Weights of a small GPT-style language model, trained from scratch on English Wikipedia.
Architecture: LayerNorm before each block, biases.
Each number is 200 + 30 x the weight over its row's rms, rounded and kept within 0 to 999. Layers, rows and columns count from 0. The size before them is the row's rms in percent of the matrix's.

# layer 10 MLP up, 1024x256, rms 0.161, rows 200-254, columns 128-191
096,218,169,254,242,217,233,200,212,203,223,194,161,189,288,222,169,187,192,236,204,239,177,196,186,216,223,186,213,209,182,250,224,193,212,223,221,232,136,213,207,170,163,214,199,215,197,170,260,177,223,190,199,140,202,146,196,155,148,198,184,228,204,193,251
101,184,212,244,245,214,189,225,209,249,186,206,180,211,187,202,216,238,254,195,207,170,186,182,207,227,198,301,166,158,204,202,201,231,136,228,188,202,248,207,240,169,175,190,231,183,214,195,186,241,211,155,198,131,200,143,231,154,165,187,213,133,205,183,192
103,233,230,243,178,195,201,200,188,214,202,241,207,206,233,220,209,220,209,203,212,193,224,243,172,174,249,243,240,249,222,186,157,227,186,232,202,222,192,169,151,203,195,206,256,220,208,188,214,169,209,215,237,165,220,178,213,179,190,137,250,172,193,187,199
103,179,192,209,248,221,205,209,227,235,190,230,192,210,217,243,200,179,203,113,193,230,148,101,208,212,198,223,198,279,168,176,200,140,161,163,190,245,246,143,210,185,189,180,222,138,222,209,166,216,171,225,267,167,187,173,156,228,228,222,180,194,205,203,171
097,204,186,169,182,244,210,176,201,185,233,209,183,220,177,208,227,223,256,227,175,146,173,245,216,186,192,210,174,188,267,211,180,230,165,228,142,216,164,247,193,217,201,188,217,216,306,186,209,170,239,199,223,204,221,235,190,196,260,197,211,204,197,257,198
101,152,258,196,189,164,192,221,164,266,233,250,183,161,176,142,155,254,203,232,120,181,207,225,180,172,188,169,160,224,200,234,267,186,238,182,204,208,229,157,173,229,172,158,172,142,230,186,244,160,230,202,246,199,159,165,183,168,210,209,202,229,152,207,167
095,194,211,188,145,174,247,213,254,172,180,247,153,224,178,159,192,221,230,214,213,168,255,172,226,247,163,202,239,194,226,259,190,183,162,161,209,196,242,235,238,204,163,214,205,193,191,232,179,159,222,234,185,267,186,223,279,239,256,151,212,161,224,185,170
097,184,218,198,211,211,184,204,240,170,215,202,168,173,167,227,211,211,129,175,208,178,181,168,156,199,139,178,211,224,270,161,242,213,162,217,185,200,174,200,168,236,176,192,187,185,195,253,205,189,185,211,199,218,204,170,205,153,199,129,159,198,190,245,145
104,140,224,175,210,197,210,176,163,233,213,188,178,166,199,171,209,224,268,191,183,212,265,230,135,176,194,197,210,206,169,204,213,162,207,258,200,267,221,186,176,189,221,229,211,172,195,221,173,214,236,231,187,186,230,174,247,166,213,198,199,226,205,217,204
096,167,245,195,234,182,196,122,229,182,207,204,196,216,201,201,192,213,189,238,203,209,188,177,226,199,194,194,178,217,153,200,196,209,197,242,205,213,204,235,235,232,155,161,158,245,194,224,229,207,247,176,151,259,176,207,205,231,183,155,221,243,156,221,172
103,214,200,233,198,213,202,183,204,231,223,219,226,241,181,212,165,183,113,158,173,180,114,278,248,217,158,185,195,193,215,207,222,183,219,257,154,236,188,187,226,181,174,186,179,199,241,166,164,197,204,175,182,185,203,152,162,153,191,199,194,208,225,151,218
097,176,226,158,252,178,216,250,152,197,247,225,175,212,167,185,224,222,217,155,237,237,177,258,240,170,165,195,169,214,246,194,196,207,232,212,208,153,196,275,229,192,245,201,245,216,188,204,285,210,225,226,202,220,235,217,207,173,225,169,208,148,188,191,172
100,134,191,229,220,163,176,196,199,175,184,220,198,152,218,206,250,212,173,184,202,199,154,186,211,121,224,244,168,256,182,220,206,184,238,251,191,215,206,193,240,218,192,203,196,137,171,263,198,144,204,204,181,195,177,132,167,176,227,195,221,232,226,205,236
102,209,244,164,178,248,202,182,209,183,273,155,168,170,183,178,201,206,177,230,207,200,213,145,152,215,171,177,229,255,193,206,207,233,226,266,186,164,237,248,201,204,238,153,190,213,165,170,190,185,247,205,226,190,175,141,231,183,201,192,192,252,233,170,234
106,213,157,201,230,194,147,209,285,208,213,214,179,207,185,227,214,211,207,192,150,195,163,186,166,253,267,223,192,202,176,178,228,219,215,252,184,232,192,184,168,181,167,186,246,242,199,233,194,235,199,217,170,158,153,213,182,212,193,176,217,205,149,192,184
102,167,212,248,211,161,209,208,253,254,210,233,173,177,238,218,185,173,219,220,180,151,212,186,200,257,198,197,201,206,217,152,218,219,253,167,187,248,175,183,238,204,182,185,172,175,152,162,176,216,229,237,226,216,182,187,253,214,218,180,218,190,223,220,254
098,226,182,177,201,162,189,210,226,211,197,168,184,160,194,220,206,205,154,245,166,204,210,144,232,238,181,247,176,179,177,185,246,176,157,211,216,173,224,221,152,169,197,209,186,210,184,255,247,179,217,260,175,149,219,186,214,262,156,226,231,256,205,232,187
097,186,200,176,178,183,235,236,245,164,201,201,213,191,176,206,199,218,136,200,172,186,235,127,187,212,239,173,267,182,223,176,151,245,196,178,207,199,182,155,260,149,200,194,269,203,228,218,250,210,215,253,218,145,167,166,220,269,205,234,180,186,206,171,217
103,167,258,159,213,171,191,176,215,202,198,191,194,209,215,149,196,141,158,207,217,157,153,209,177,159,236,189,206,206,193,259,223,270,173,204,207,182,214,206,202,211,188,285,235,212,174,231,218,211,244,137,164,222,232,204,170,188,156,208,269,193,149,172,198
098,231,215,230,186,199,207,257,248,183,149,195,209,231,203,209,251,210,245,215,194,210,181,145,183,215,301,265,209,232,268,240,193,195,233,227,207,236,190,191,241,187,183,166,193,175,190,215,177,153,169,203,195,189,173,186,253,182,240,218,176,202,194,152,151
103,122,204,225,270,233,210,197,237,153,177,225,233,176,211,215,174,172,193,127,176,208,299,161,202,237,241,222,217,190,136,204,235,211,185,215,206,218,203,199,227,254,236,182,251,223,176,179,206,198,223,216,141,215,199,221,191,189,225,216,209,191,182,206,168
098,132,191,235,200,192,243,165,231,198,185,216,220,196,171,286,166,189,189,217,161,200,205,177,213,225,192,172,184,177,243,263,196,166,196,205,200,186,199,182,211,182,182,183,250,210,221,189,203,175,237,214,182,135,151,155,242,226,160,220,201,160,221,214,157
098,181,192,185,192,219,176,236,214,202,226,163,176,212,189,216,193,293,191,190,145,182,154,225,194,243,177,169,147,212,267,164,231,159,268,191,209,217,124,262,163,209,174,201,197,178,216,213,154,202,185,113,199,163,153,163,188,204,206,208,196,166,212,205,206
105,263,137,160,213,249,195,196,217,225,183,188,193,217,185,250,197,168,160,217,187,207,229,178,236,195,206,288,229,209,200,231,238,248,206,203,174,185,239,219,207,213,163,199,173,161,178,173,210,196,183,172,218,145,195,195,200,142,199,173,192,186,184,199,236
098,180,194,203,189,248,216,252,216,187,226,189,275,181,180,190,234,168,255,180,110,174,223,238,176,163,189,157,209,174,214,199,183,206,172,281,199,168,197,170,188,174,200,172,192,254,216,231,237,197,188,157,213,160,151,165,272,245,181,181,167,206,214,207,197
103,205,171,223,167,217,165,185,204,231,213,163,179,216,200,204,200,194,203,240,191,205,198,209,189,203,178,175,241,213,169,188,160,124,186,219,175,231,233,195,224,243,225,178,207,168,233,192,172,209,115,272,189,247,267,197,240,194,224,201,221,181,218,142,234
095,187,205,167,230,182,185,234,138,200,198,218,174,139,193,197,174,198,138,187,211,147,211,225,188,192,178,220,179,227,188,209,204,206,192,179,234,154,208,268,172,171,164,219,143,202,221,227,217,217,206,167,198,226,131,161,158,222,221,232,174,242,157,197,264
099,175,206,230,213,248,201,201,212,204,237,196,176,174,207,282,230,199,218,209,186,185,197,213,200,186,201,123,122,209,250,209,233,211,191,203,188,198,225,226,224,245,218,238,217,203,219,205,177,198,178,213,168,200,224,189,202,204,171,214,250,186,185,116,236
106,246,210,202,270,187,178,190,208,168,248,186,233,178,199,164,148,188,178,160,174,204,158,188,173,230,205,244,192,202,171,215,207,122,215,202,179,211,209,182,186,179,272,217,162,203,184,184,222,232,179,217,181,177,214,240,163,153,152,133,214,168,194,208,176
099,219,216,224,208,193,149,213,184,206,166,193,240,229,254,192,201,196,194,216,200,217,204,163,246,188,225,166,190,159,186,211,167,226,264,197,172,164,195,156,145,265,208,186,236,192,236,182,170,219,213,216,165,208,153,148,160,212,199,203,209,238,203,240,248
098,250,235,220,199,211,223,190,211,225,224,244,245,236,193,216,162,178,177,167,187,202,202,173,184,174,194,203,209,231,167,155,249,130,259,204,220,268,194,183,215,160,169,219,159,246,174,235,213,221,207,198,221,174,173,205,280,224,236,224,196,134,187,211,194
096,180,176,224,174,196,227,208,209,229,159,167,169,215,206,224,140,135,195,206,216,182,232,223,233,181,183,273,194,213,205,188,250,173,162,234,183,188,158,211,196,244,161,185,193,241,197,175,231,197,246,167,218,150,212,200,193,186,178,220,214,169,183,210,195
101,227,187,183,175,169,225,152,200,227,190,158,233,220,209,190,246,196,228,138,218,163,177,223,161,195,236,200,157,206,242,237,188,209,249,152,206,213,165,228,189,221,249,149,183,217,197,239,256,227,271,218,251,228,199,178,237,208,213,208,184,155,210,144,250
102,211,243,189,238,183,146,239,221,186,212,197,251,219,132,189,226,226,182,218,183,194,193,257,229,205,166,200,197,205,178,171,152,226,168,253,210,204,258,149,219,198,226,164,177,193,210,252,261,230,191,196,208,159,252,259,218,203,204,215,193,171,250,262,216
098,187,168,180,198,176,193,199,191,218,172,183,172,161,186,239,232,144,244,157,187,204,206,162,254,179,173,224,211,224,236,206,189,163,187,178,211,131,232,132,163,188,166,180,201,141,175,231,235,195,202,224,205,230,196,161,192,197,136,212,251,186,204,195,229
106,247,240,240,164,208,203,175,229,179,225,210,251,193,190,213,162,189,150,198,155,190,219,191,197,174,217,188,218,201,125,181,212,255,210,199,149,211,169,190,185,211,152,233,239,195,237,267,220,145,208,220,195,257,199,195,221,172,251,224,219,188,169,171,243
095,218,240,180,212,216,181,190,168,194,201,207,147,213,194,170,162,216,183,218,171,156,191,203,202,129,189,200,201,198,184,230,178,211,194,203,236,171,229,195,239,199,151,198,212,203,208,264,169,208,186,149,213,173,212,227,157,196,220,201,258,204,187,223,192
095,262,221,181,152,267,221,248,189,215,236,167,174,217,188,164,206,207,256,194,157,195,176,236,121,283,204,174,172,171,225,158,200,183,240,184,219,183,216,199,228,215,222,201,166,160,235,179,213,204,202,181,171,205,222,210,207,230,189,237,237,161,209,196,217
093,212,263,223,136,160,240,228,204,248,201,209,178,157,231,178,225,124,199,255,149,227,183,179,180,231,201,166,183,201,224,210,182,180,220,204,210,203,283,181,195,178,101,203,171,226,186,206,229,225,193,208,229,179,204,172,206,234,182,234,214,179,222,178,169
105,225,172,221,238,223,156,204,170,199,276,264,193,221,209,197,205,169,269,218,245,285,228,183,203,181,215,185,194,234,178,240,170,163,192,241,187,180,225,171,214,203,158,162,166,170,217,224,163,226,202,242,189,194,177,163,204,126,243,226,213,208,205,200,211
102,227,187,177,221,179,188,250,202,206,216,215,200,230,223,192,190,177,206,226,186,250,215,191,186,212,243,184,200,230,200,196,168,184,198,263,178,177,147,181,229,190,157,212,157,144,182,218,174,211,237,257,147,229,158,219,205,252,142,163,229,201,175,213,163
101,209,173,217,201,210,154,195,207,223,141,250,210,173,199,151,164,237,235,206,282,239,161,188,206,200,163,186,196,175,200,210,162,191,210,227,199,164,203,190,218,227,244,162,193,192,213,211,224,185,193,181,228,200,219,211,241,141,186,191,190,211,173,183,218
096,121,202,176,172,284,203,208,185,190,211,241,222,231,203,181,159,190,165,198,219,153,245,210,246,185,226,148,152,177,113,168,134,162,210,174,208,265,229,186,212,225,189,217,222,242,175,205,210,212,183,242,260,172,212,221,239,222,206,169,281,174,193,197,188
101,217,190,138,243,236,200,245,216,207,265,192,228,179,216,217,216,231,185,178,156,231,219,153,202,116,167,200,194,193,248,203,157,150,232,169,200,167,158,192,190,173,232,251,211,198,194,165,223,190,194,209,198,170,194,180,209,194,190,197,194,175,274,216,233
103,170,144,178,221,208,191,217,257,183,196,191,220,218,204,234,197,210,199,269,186,130,201,173,197,236,218,175,196,147,167,162,212,203,164,266,169,171,229,187,188,231,148,165,246,209,167,237,206,170,254,213,232,178,223,192,190,210,182,243,190,212,179,211,216
100,225,191,193,156,257,171,160,252,215,222,205,252,158,230,229,183,251,203,167,215,197,211,178,200,190,205,161,172,211,233,205,203,218,172,166,216,207,219,199,160,220,170,178,225,193,235,143,194,185,187,204,220,197,192,212,220,220,227,170,213,141,286,241,203
102,199,144,165,189,217,197,211,187,212,167,227,280,189,192,219,191,258,198,178,186,187,236,193,174,153,154,210,213,179,231,186,140,216,200,159,180,170,185,168,189,199,156,243,179,205,162,210,202,193,162,183,216,220,232,217,193,206,165,196,243,155,213,227,171
097,220,176,204,214,222,217,247,249,229,244,227,216,199,225,134,159,228,176,194,269,217,205,203,242,199,211,205,174,173,262,239,199,180,240,197,185,183,204,204,144,175,227,172,175,242,163,156,214,173,226,188,196,203,190,211,139,152,169,246,223,255,219,222,175
099,218,151,200,195,211,162,206,202,156,181,210,245,160,259,167,213,176,201,215,204,184,203,173,219,206,186,184,222,222,219,189,221,147,141,231,227,178,135,185,162,201,195,188,138,211,178,205,159,202,197,164,159,238,171,177,186,184,176,215,201,234,173,198,176
106,189,215,217,210,261,135,190,247,220,244,199,235,211,215,227,188,197,160,214,222,166,193,218,179,234,243,160,269,152,215,248,187,252,145,239,162,220,197,241,219,153,196,197,139,234,142,164,220,196,209,220,185,160,218,220,194,219,170,205,231,198,184,242,229
095,235,201,296,200,220,140,177,191,165,154,192,203,199,251,244,202,181,203,233,198,190,180,153,193,200,200,249,224,219,181,214,194,185,163,194,158,239,207,218,181,202,206,189,218,193,207,215,264,161,151,212,183,202,211,166,240,186,213,218,228,258,208,224,174
101,261,193,172,224,219,108,194,185,208,217,211,152,181,150,115,182,181,236,252,216,217,249,224,248,182,198,176,174,198,189,225,221,213,173,198,202,168,221,270,180,217,169,207,213,192,228,203,161,182,204,182,215,197,202,139,217,165,211,145,170,196,191,204,211
101,212,195,170,148,162,154,162,217,197,225,213,200,235,215,170,186,224,217,205,287,203,163,187,236,196,236,191,217,173,197,206,251,216,233,243,150,207,233,159,164,192,191,192,143,192,196,217,194,223,216,170,208,196,144,225,190,133,163,221,191,187,233,171,186
103,210,192,241,229,176,200,244,172,182,207,141,187,200,223,199,190,174,173,188,174,167,240,241,182,151,208,187,174,196,206,170,190,190,245,188,181,157,196,210,165,208,212,216,150,219,169,206,219,186,244,158,223,208,181,212,201,164,190,198,248,197,204,197,242
096,123,199,224,190,240,214,230,173,204,215,179,156,159,161,209,209,151,168,244,205,162,185,205,160,246,157,236,155,175,248,171,189,153,232,207,160,191,244,226,159,141,199,193,218,207,185,172,195,239,201,205,231,228,215,219,197,235,127,173,197,205,217,229,146
# layer 10 MLP down (transposed), 1024x256, rms 0.161, rows 200-253, columns 128-191
098,147,160,153,251,168,270,178,199,172,216,201,180,238,186,196,172,232,230,200,166,260,198,198,157,224,138,200,243,158,251,243,209,207,180,169,189,164,212,214,210,226,215,265,225,197,212,180,184,186,232,197,205,195,171,199,234,221,263,173,224,256,226,152,183
101,229,161,214,212,203,207,218,139,182,176,243,204,216,183,217,170,203,227,224,188,206,220,214,159,194,218,179,171,233,234,200,184,195,236,210,203,156,218,167,223,137,192,212,195,188,224,231,221,188,182,231,167,220,155,230,126,200,195,214,153,145,170,222,256
103,207,196,212,225,195,218,221,201,163,212,172,213,265,170,150,274,236,202,201,187,169,177,195,198,179,168,233,184,223,193,217,179,152,227,191,195,213,238,225,202,177,173,141,174,210,178,226,203,223,155,224,176,196,197,211,215,210,230,216,220,159,211,236,222
104,214,219,216,216,173,204,177,181,188,161,181,184,190,205,241,222,222,216,208,152,228,261,208,161,189,198,223,215,192,166,212,211,221,175,161,200,178,173,211,187,262,182,172,213,185,208,219,252,183,213,207,241,201,219,203,218,212,147,162,176,161,230,216,165
090,222,214,255,194,254,176,188,250,195,161,173,151,194,176,223,174,244,215,163,255,246,154,207,167,251,209,231,260,181,172,207,209,192,192,209,228,215,193,205,235,160,152,272,200,210,129,228,201,227,211,258,200,151,224,208,234,193,173,204,242,200,260,181,148
094,158,200,204,170,178,180,199,266,222,192,156,213,182,185,269,192,240,186,221,212,234,172,209,212,190,198,224,152,189,217,136,175,182,160,242,201,175,190,153,209,187,196,237,152,243,183,203,181,280,175,215,168,201,217,225,197,143,230,210,206,138,195,191,155
104,146,162,236,203,227,221,202,184,260,244,152,186,216,172,259,208,177,203,162,149,231,205,181,219,192,240,188,187,173,189,200,190,183,167,191,223,251,190,251,196,181,222,229,217,223,219,174,243,240,230,204,205,157,205,186,179,141,179,222,198,214,182,185,238
107,215,255,207,199,178,166,219,208,235,181,109,206,213,208,224,239,228,131,224,263,276,206,219,236,156,262,250,184,180,218,228,224,203,216,256,197,241,210,156,226,193,203,247,120,212,216,222,245,194,238,193,158,243,236,209,201,210,188,221,238,203,205,152,165
103,192,220,205,192,210,237,193,138,204,192,164,220,207,204,190,201,205,206,196,128,208,230,159,231,258,197,216,174,180,226,213,207,241,192,211,201,166,145,204,206,199,228,244,189,153,182,240,230,176,172,179,184,162,177,233,164,147,226,178,204,220,174,202,203
095,207,195,192,221,164,194,202,212,180,206,226,228,186,226,224,229,203,269,189,190,174,205,218,215,214,163,215,178,178,170,225,206,200,194,209,208,215,222,204,177,225,136,244,181,192,171,204,259,214,173,227,210,155,190,180,177,180,161,244,183,177,168,222,186
104,156,183,176,248,165,212,232,230,239,203,238,165,211,190,202,191,202,261,208,248,209,248,197,187,232,230,179,214,209,143,168,208,211,179,204,281,203,186,185,161,189,207,183,186,169,140,219,173,180,214,165,171,155,207,220,186,232,244,125,189,207,187,200,184
099,235,178,219,245,226,169,226,244,206,193,148,170,223,197,128,210,169,181,229,217,197,215,199,227,204,206,224,202,159,187,170,213,218,192,202,128,239,211,181,252,213,151,185,228,231,239,192,204,223,210,170,260,218,191,235,206,228,183,225,193,247,227,143,144
099,156,180,248,193,230,212,235,213,181,233,181,193,224,197,183,200,184,258,140,163,211,216,161,248,242,180,222,208,193,236,160,248,240,218,232,197,210,193,194,165,234,230,201,222,251,203,175,247,122,159,201,232,232,193,189,213,212,220,159,194,165,235,196,142
103,184,236,251,189,129,194,243,176,180,220,210,197,191,227,205,202,185,193,186,223,186,151,241,212,205,176,206,207,221,208,204,149,132,188,200,260,148,213,185,206,249,242,194,217,206,193,224,196,195,186,255,192,220,189,200,214,149,169,157,174,157,138,171,199
100,205,184,170,164,208,157,213,252,130,235,210,193,202,217,203,195,167,188,159,188,145,230,227,248,243,218,210,205,214,203,243,169,125,225,219,236,194,155,201,236,213,186,134,192,221,220,200,223,249,213,218,209,220,209,216,243,187,178,192,184,170,184,239,148
108,210,191,239,199,209,224,203,189,218,154,177,262,219,245,187,185,210,196,183,194,205,233,204,206,199,212,211,175,216,182,216,190,179,238,225,167,212,176,268,202,233,208,220,150,204,226,135,195,246,251,158,231,203,175,202,207,194,211,161,159,210,169,222,197
101,215,169,238,213,266,194,245,214,159,203,227,151,230,188,206,229,245,222,190,236,254,207,140,220,188,184,210,194,217,250,261,224,183,186,157,230,207,204,155,167,184,162,178,225,213,191,188,186,180,193,221,203,170,208,195,254,188,207,181,214,200,211,209,186
104,212,235,184,223,197,209,147,230,239,213,171,241,211,198,145,182,209,174,196,245,152,180,198,192,175,131,217,212,180,206,120,182,268,226,185,210,222,238,204,251,158,175,187,249,244,217,176,241,235,157,173,200,198,219,172,173,188,205,231,209,187,227,180,195
105,216,164,230,180,181,251,208,195,213,225,192,231,168,201,231,155,152,189,200,203,191,226,181,241,236,208,248,247,237,186,220,156,216,227,196,151,228,151,177,197,196,176,165,221,217,247,189,221,163,143,236,223,135,182,220,189,204,182,248,221,220,180,202,203
102,282,224,195,221,210,182,171,268,195,223,190,220,186,198,165,188,236,162,155,206,193,235,171,279,189,148,241,218,229,129,164,194,217,227,192,169,186,252,183,228,208,193,243,211,150,181,166,238,188,155,224,194,180,248,240,216,199,222,232,201,228,211,163,224
103,197,210,122,181,223,200,144,188,199,188,211,164,255,161,238,216,200,184,210,205,194,181,214,209,255,136,160,175,182,157,206,160,210,200,218,171,258,224,210,205,132,161,224,202,183,222,216,216,230,255,170,264,202,175,187,210,183,178,236,193,230,207,198,166
102,236,216,227,194,187,208,204,192,163,149,164,219,183,203,184,232,235,199,184,216,154,217,203,188,222,234,209,189,141,217,226,178,191,202,185,219,172,152,240,192,222,169,207,202,241,229,232,217,182,209,162,188,227,202,176,130,225,225,221,186,225,226,192,161
102,208,159,193,117,154,190,242,239,205,206,189,238,192,181,193,223,212,159,228,211,221,216,219,209,187,195,179,204,197,195,206,153,201,221,242,189,198,235,213,177,129,226,174,200,229,237,212,154,170,239,254,201,232,170,210,216,231,213,244,218,201,176,165,120
099,180,214,148,218,199,197,232,113,213,150,194,184,243,226,178,235,204,246,234,178,226,295,209,155,182,180,228,198,179,213,250,246,158,174,192,211,216,222,240,173,206,198,163,217,210,170,247,182,190,209,191,185,185,209,221,209,169,175,174,188,218,191,196,162
103,201,222,213,233,193,223,204,167,201,242,179,222,177,213,232,178,210,203,167,210,151,207,221,189,205,186,186,247,241,265,205,224,193,177,235,177,205,179,246,166,228,151,178,195,238,176,206,230,188,153,218,116,201,151,198,198,192,224,163,161,200,191,199,164
108,271,177,172,200,220,231,182,169,217,181,229,211,251,204,209,206,216,131,224,179,217,167,228,172,298,266,198,199,203,220,188,218,212,178,121,176,177,208,198,175,175,145,178,206,192,189,178,191,201,188,200,221,190,254,224,191,197,208,216,253,182,225,244,218
088,187,190,187,189,195,153,193,163,227,220,199,203,200,196,178,166,244,190,225,139,205,215,181,187,181,156,166,218,169,128,276,196,200,178,192,222,179,194,151,229,227,214,201,158,182,132,201,210,226,207,140,177,206,234,162,249,185,236,217,178,175,258,221,189
097,218,203,180,244,201,192,233,170,197,179,174,234,214,176,146,183,189,185,188,225,143,207,191,193,198,158,211,198,220,168,159,128,185,219,205,226,147,189,160,164,216,158,174,212,160,189,194,210,213,235,232,202,164,150,205,172,168,217,257,154,144,190,245,212
102,176,159,189,203,208,219,154,252,239,183,182,226,195,164,183,260,196,244,142,237,241,240,221,174,165,190,189,162,216,171,221,220,192,191,211,207,193,236,268,287,237,192,256,190,168,232,251,222,204,244,217,138,120,211,204,201,215,231,229,205,232,194,245,223
101,215,148,171,221,180,222,178,116,145,218,196,208,186,147,280,284,175,265,190,188,208,244,233,197,205,200,214,255,194,171,194,261,194,185,149,148,144,206,217,202,160,189,203,213,170,209,238,255,218,188,214,178,259,160,200,204,211,197,188,173,255,192,187,126
095,154,228,196,163,154,202,202,208,166,149,236,212,216,246,202,209,183,205,231,205,193,166,184,239,199,223,180,238,246,183,168,237,243,215,230,188,141,204,200,205,245,179,225,197,177,188,197,204,167,166,131,172,196,170,237,158,235,187,129,190,235,189,208,183
095,200,179,178,208,194,204,165,171,157,209,180,143,256,193,183,203,219,143,217,239,182,192,185,182,192,190,173,204,225,182,250,199,210,254,155,249,174,128,153,200,168,193,208,232,210,157,199,202,181,163,198,206,255,210,187,198,194,225,174,207,212,192,192,240
105,214,188,218,237,167,190,205,199,236,182,161,191,229,146,243,185,198,272,232,159,169,200,263,210,182,180,177,223,189,227,186,179,166,200,175,235,217,237,217,204,205,166,214,188,167,224,196,251,179,193,200,204,215,237,195,174,263,193,247,204,276,183,221,234
098,198,264,162,193,166,193,213,217,257,201,220,172,204,264,206,195,195,172,227,178,260,321,229,202,225,250,192,197,184,250,229,242,158,228,180,223,205,161,175,97,189,179,158,172,215,175,198,150,237,216,206,186,184,209,173,182,238,177,190,225,212,252,176,211
096,204,193,208,152,245,212,180,112,215,191,256,256,233,227,201,171,175,226,195,237,210,166,207,196,214,226,163,208,199,185,172,219,143,179,251,236,269,199,208,215,244,185,200,160,189,203,251,224,226,197,175,216,203,220,210,152,221,214,208,168,203,192,177,169
108,143,140,161,186,226,220,196,199,201,190,204,170,185,212,159,180,199,185,167,199,176,208,189,191,205,263,228,161,248,187,189,224,251,147,264,249,195,251,180,202,233,234,235,177,203,202,180,174,203,204,195,242,202,216,185,225,183,225,150,242,184,168,207,137
089,131,206,138,257,190,282,198,87,224,215,195,206,175,207,160,158,178,224,148,245,211,216,173,184,172,242,196,217,228,228,187,209,215,243,229,215,165,188,182,183,205,183,192,191,192,220,199,243,167,163,153,187,212,214,195,220,203,162,217,255,194,177,235,167
105,230,173,221,211,210,196,180,259,188,148,266,215,221,243,218,206,233,181,208,186,246,211,214,221,152,189,205,218,231,107,210,171,180,211,188,144,283,207,198,190,233,222,131,219,206,207,179,228,192,203,198,194,203,143,253,200,145,208,234,186,219,171,196,201
098,218,204,204,170,223,190,182,153,176,209,251,232,201,209,197,251,242,237,217,181,191,147,211,162,215,168,176,193,215,191,215,165,225,185,162,269,269,177,224,209,188,219,208,215,196,200,256,214,231,229,208,182,244,223,196,251,270,201,228,235,185,164,209,209
109,245,162,196,172,176,173,223,299,147,204,188,207,235,204,255,203,229,229,272,183,185,201,208,162,217,230,207,195,171,137,154,186,268,194,211,212,175,235,208,215,201,209,221,185,179,159,242,220,177,229,192,182,197,174,241,190,205,212,219,218,194,219,204,198
100,212,219,189,218,158,200,208,155,169,281,199,170,150,245,230,165,178,210,199,251,164,204,199,214,197,234,229,181,225,182,199,209,172,193,198,223,239,158,207,180,166,205,182,227,251,258,132,231,184,131,181,156,186,241,166,213,244,211,197,260,182,229,195,181
102,200,183,180,173,197,213,247,280,222,189,202,223,219,205,191,125,210,192,163,162,215,186,202,264,191,214,243,191,160,205,175,188,174,196,225,207,175,213,163,246,217,218,219,212,159,210,133,196,227,262,221,208,181,131,166,174,203,242,216,208,218,243,191,173
101,265,179,202,241,211,163,242,239,190,154,224,220,192,228,229,165,197,220,156,182,180,171,252,178,169,227,181,267,214,199,199,265,219,158,204,158,152,154,193,202,221,247,213,166,207,164,184,234,205,204,194,193,170,169,191,202,195,177,209,225,237,221,200,186
098,205,189,244,186,159,211,170,146,174,201,181,200,220,168,186,216,194,249,231,219,191,165,195,230,190,223,186,247,216,183,237,219,195,191,192,212,214,163,213,157,194,179,171,210,186,199,227,172,166,263,215,240,226,202,258,198,174,195,153,187,191,196,219,277
096,215,202,232,226,182,277,218,225,176,166,144,221,166,199,249,217,199,179,197,182,169,156,203,227,253,214,178,179,176,180,187,220,202,216,217,218,172,192,195,196,226,201,194,212,182,188,197,228,221,182,253,211,227,222,242,136,169,183,197,165,204,205,216,142
098,171,226,207,231,228,228,211,232,125,163,208,166,253,162,177,235,218,202,211,174,247,136,208,240,230,256,199,216,228,207,213,200,163,211,172,200,245,184,188,177,158,245,244,217,215,219,246,187,213,242,173,140,157,220,227,188,204,215,213,189,178,187,153,207
107,220,237,175,169,133,224,163,203,196,159,196,204,208,185,203,153,204,228,164,183,132,201,215,223,150,215,232,184,225,221,229,145,216,254,168,234,232,201,195,243,167,215,224,172,234,210,219,199,162,182,135,204,160,189,241,198,224,222,126,201,227,241,186,182
093,204,116,167,188,149,211,205,130,226,178,208,143,264,221,217,234,224,221,159,113,241,217,176,184,199,194,272,215,206,208,181,147,165,199,189,269,223,175,163,195,217,168,206,263,245,220,214,141,172,199,243,201,253,221,233,233,239,211,146,193,213,201,221,198
100,208,163,187,193,187,202,200,226,204,223,208,198,171,227,217,138,214,260,220,267,188,166,215,198,218,154,175,175,205,201,187,173,238,131,213,133,159,216,244,164,161,231,178,176,203,190,163,213,171,202,193,208,234,241,226,182,177,217,254,197,186,180,221,224
103,170,235,206,190,178,206,200,234,110,208,201,225,238,190,177,221,250,162,205,185,194,207,175,196,224,209,191,239,160,247,196,208,213,221,200,236,182,178,163,170,135,199,167,227,265,219,211,202,254,209,209,238,253,233,214,192,199,144,230,187,192,231,148,211
097,155,259,186,167,217,208,183,241,222,209,223,166,180,233,177,181,144,182,214,192,217,210,201,226,134,207,235,191,234,188,220,270,222,179,216,218,204,218,202,195,234,219,197,252,225,239,197,172,253,237,226,141,201,182,229,157,242,199,236,118,201,217,180,191
103,175,214,186,163,194,208,203,166,182,160,255,247,155,148,154,251,214,145,211,222,185,189,255,242,193,211,193,233,241,210,223,193,118,246,216,185,196,151,190,174,225,213,201,185,214,231,172,200,202,207,235,227,243,257,204,161,196,187,190,198,197,190,141,226
096,183,225,162,240,207,202,206,158,207,227,189,192,153,200,202,210,183,252,158,205,212,216,130,207,232,156,206,185,239,194,205,130,183,205,219,190,234,223,200,241,216,229,174,231,234,158,235,246,212,215,191,154,240,152,227,175,170,219,235,249,236,160,212,226
112,209,252,186,219,210,174,183,232,117,244,169,238,154,213,216,234,172,124,193,215,223,188,204,177,222,211,209,173,205,201,179,173,271,234,208,248,245,197,231,229,243,192,167,168,213,144,174,240,197,227,258,245,203,200,188,172,245,212,184,228,219,245,197,179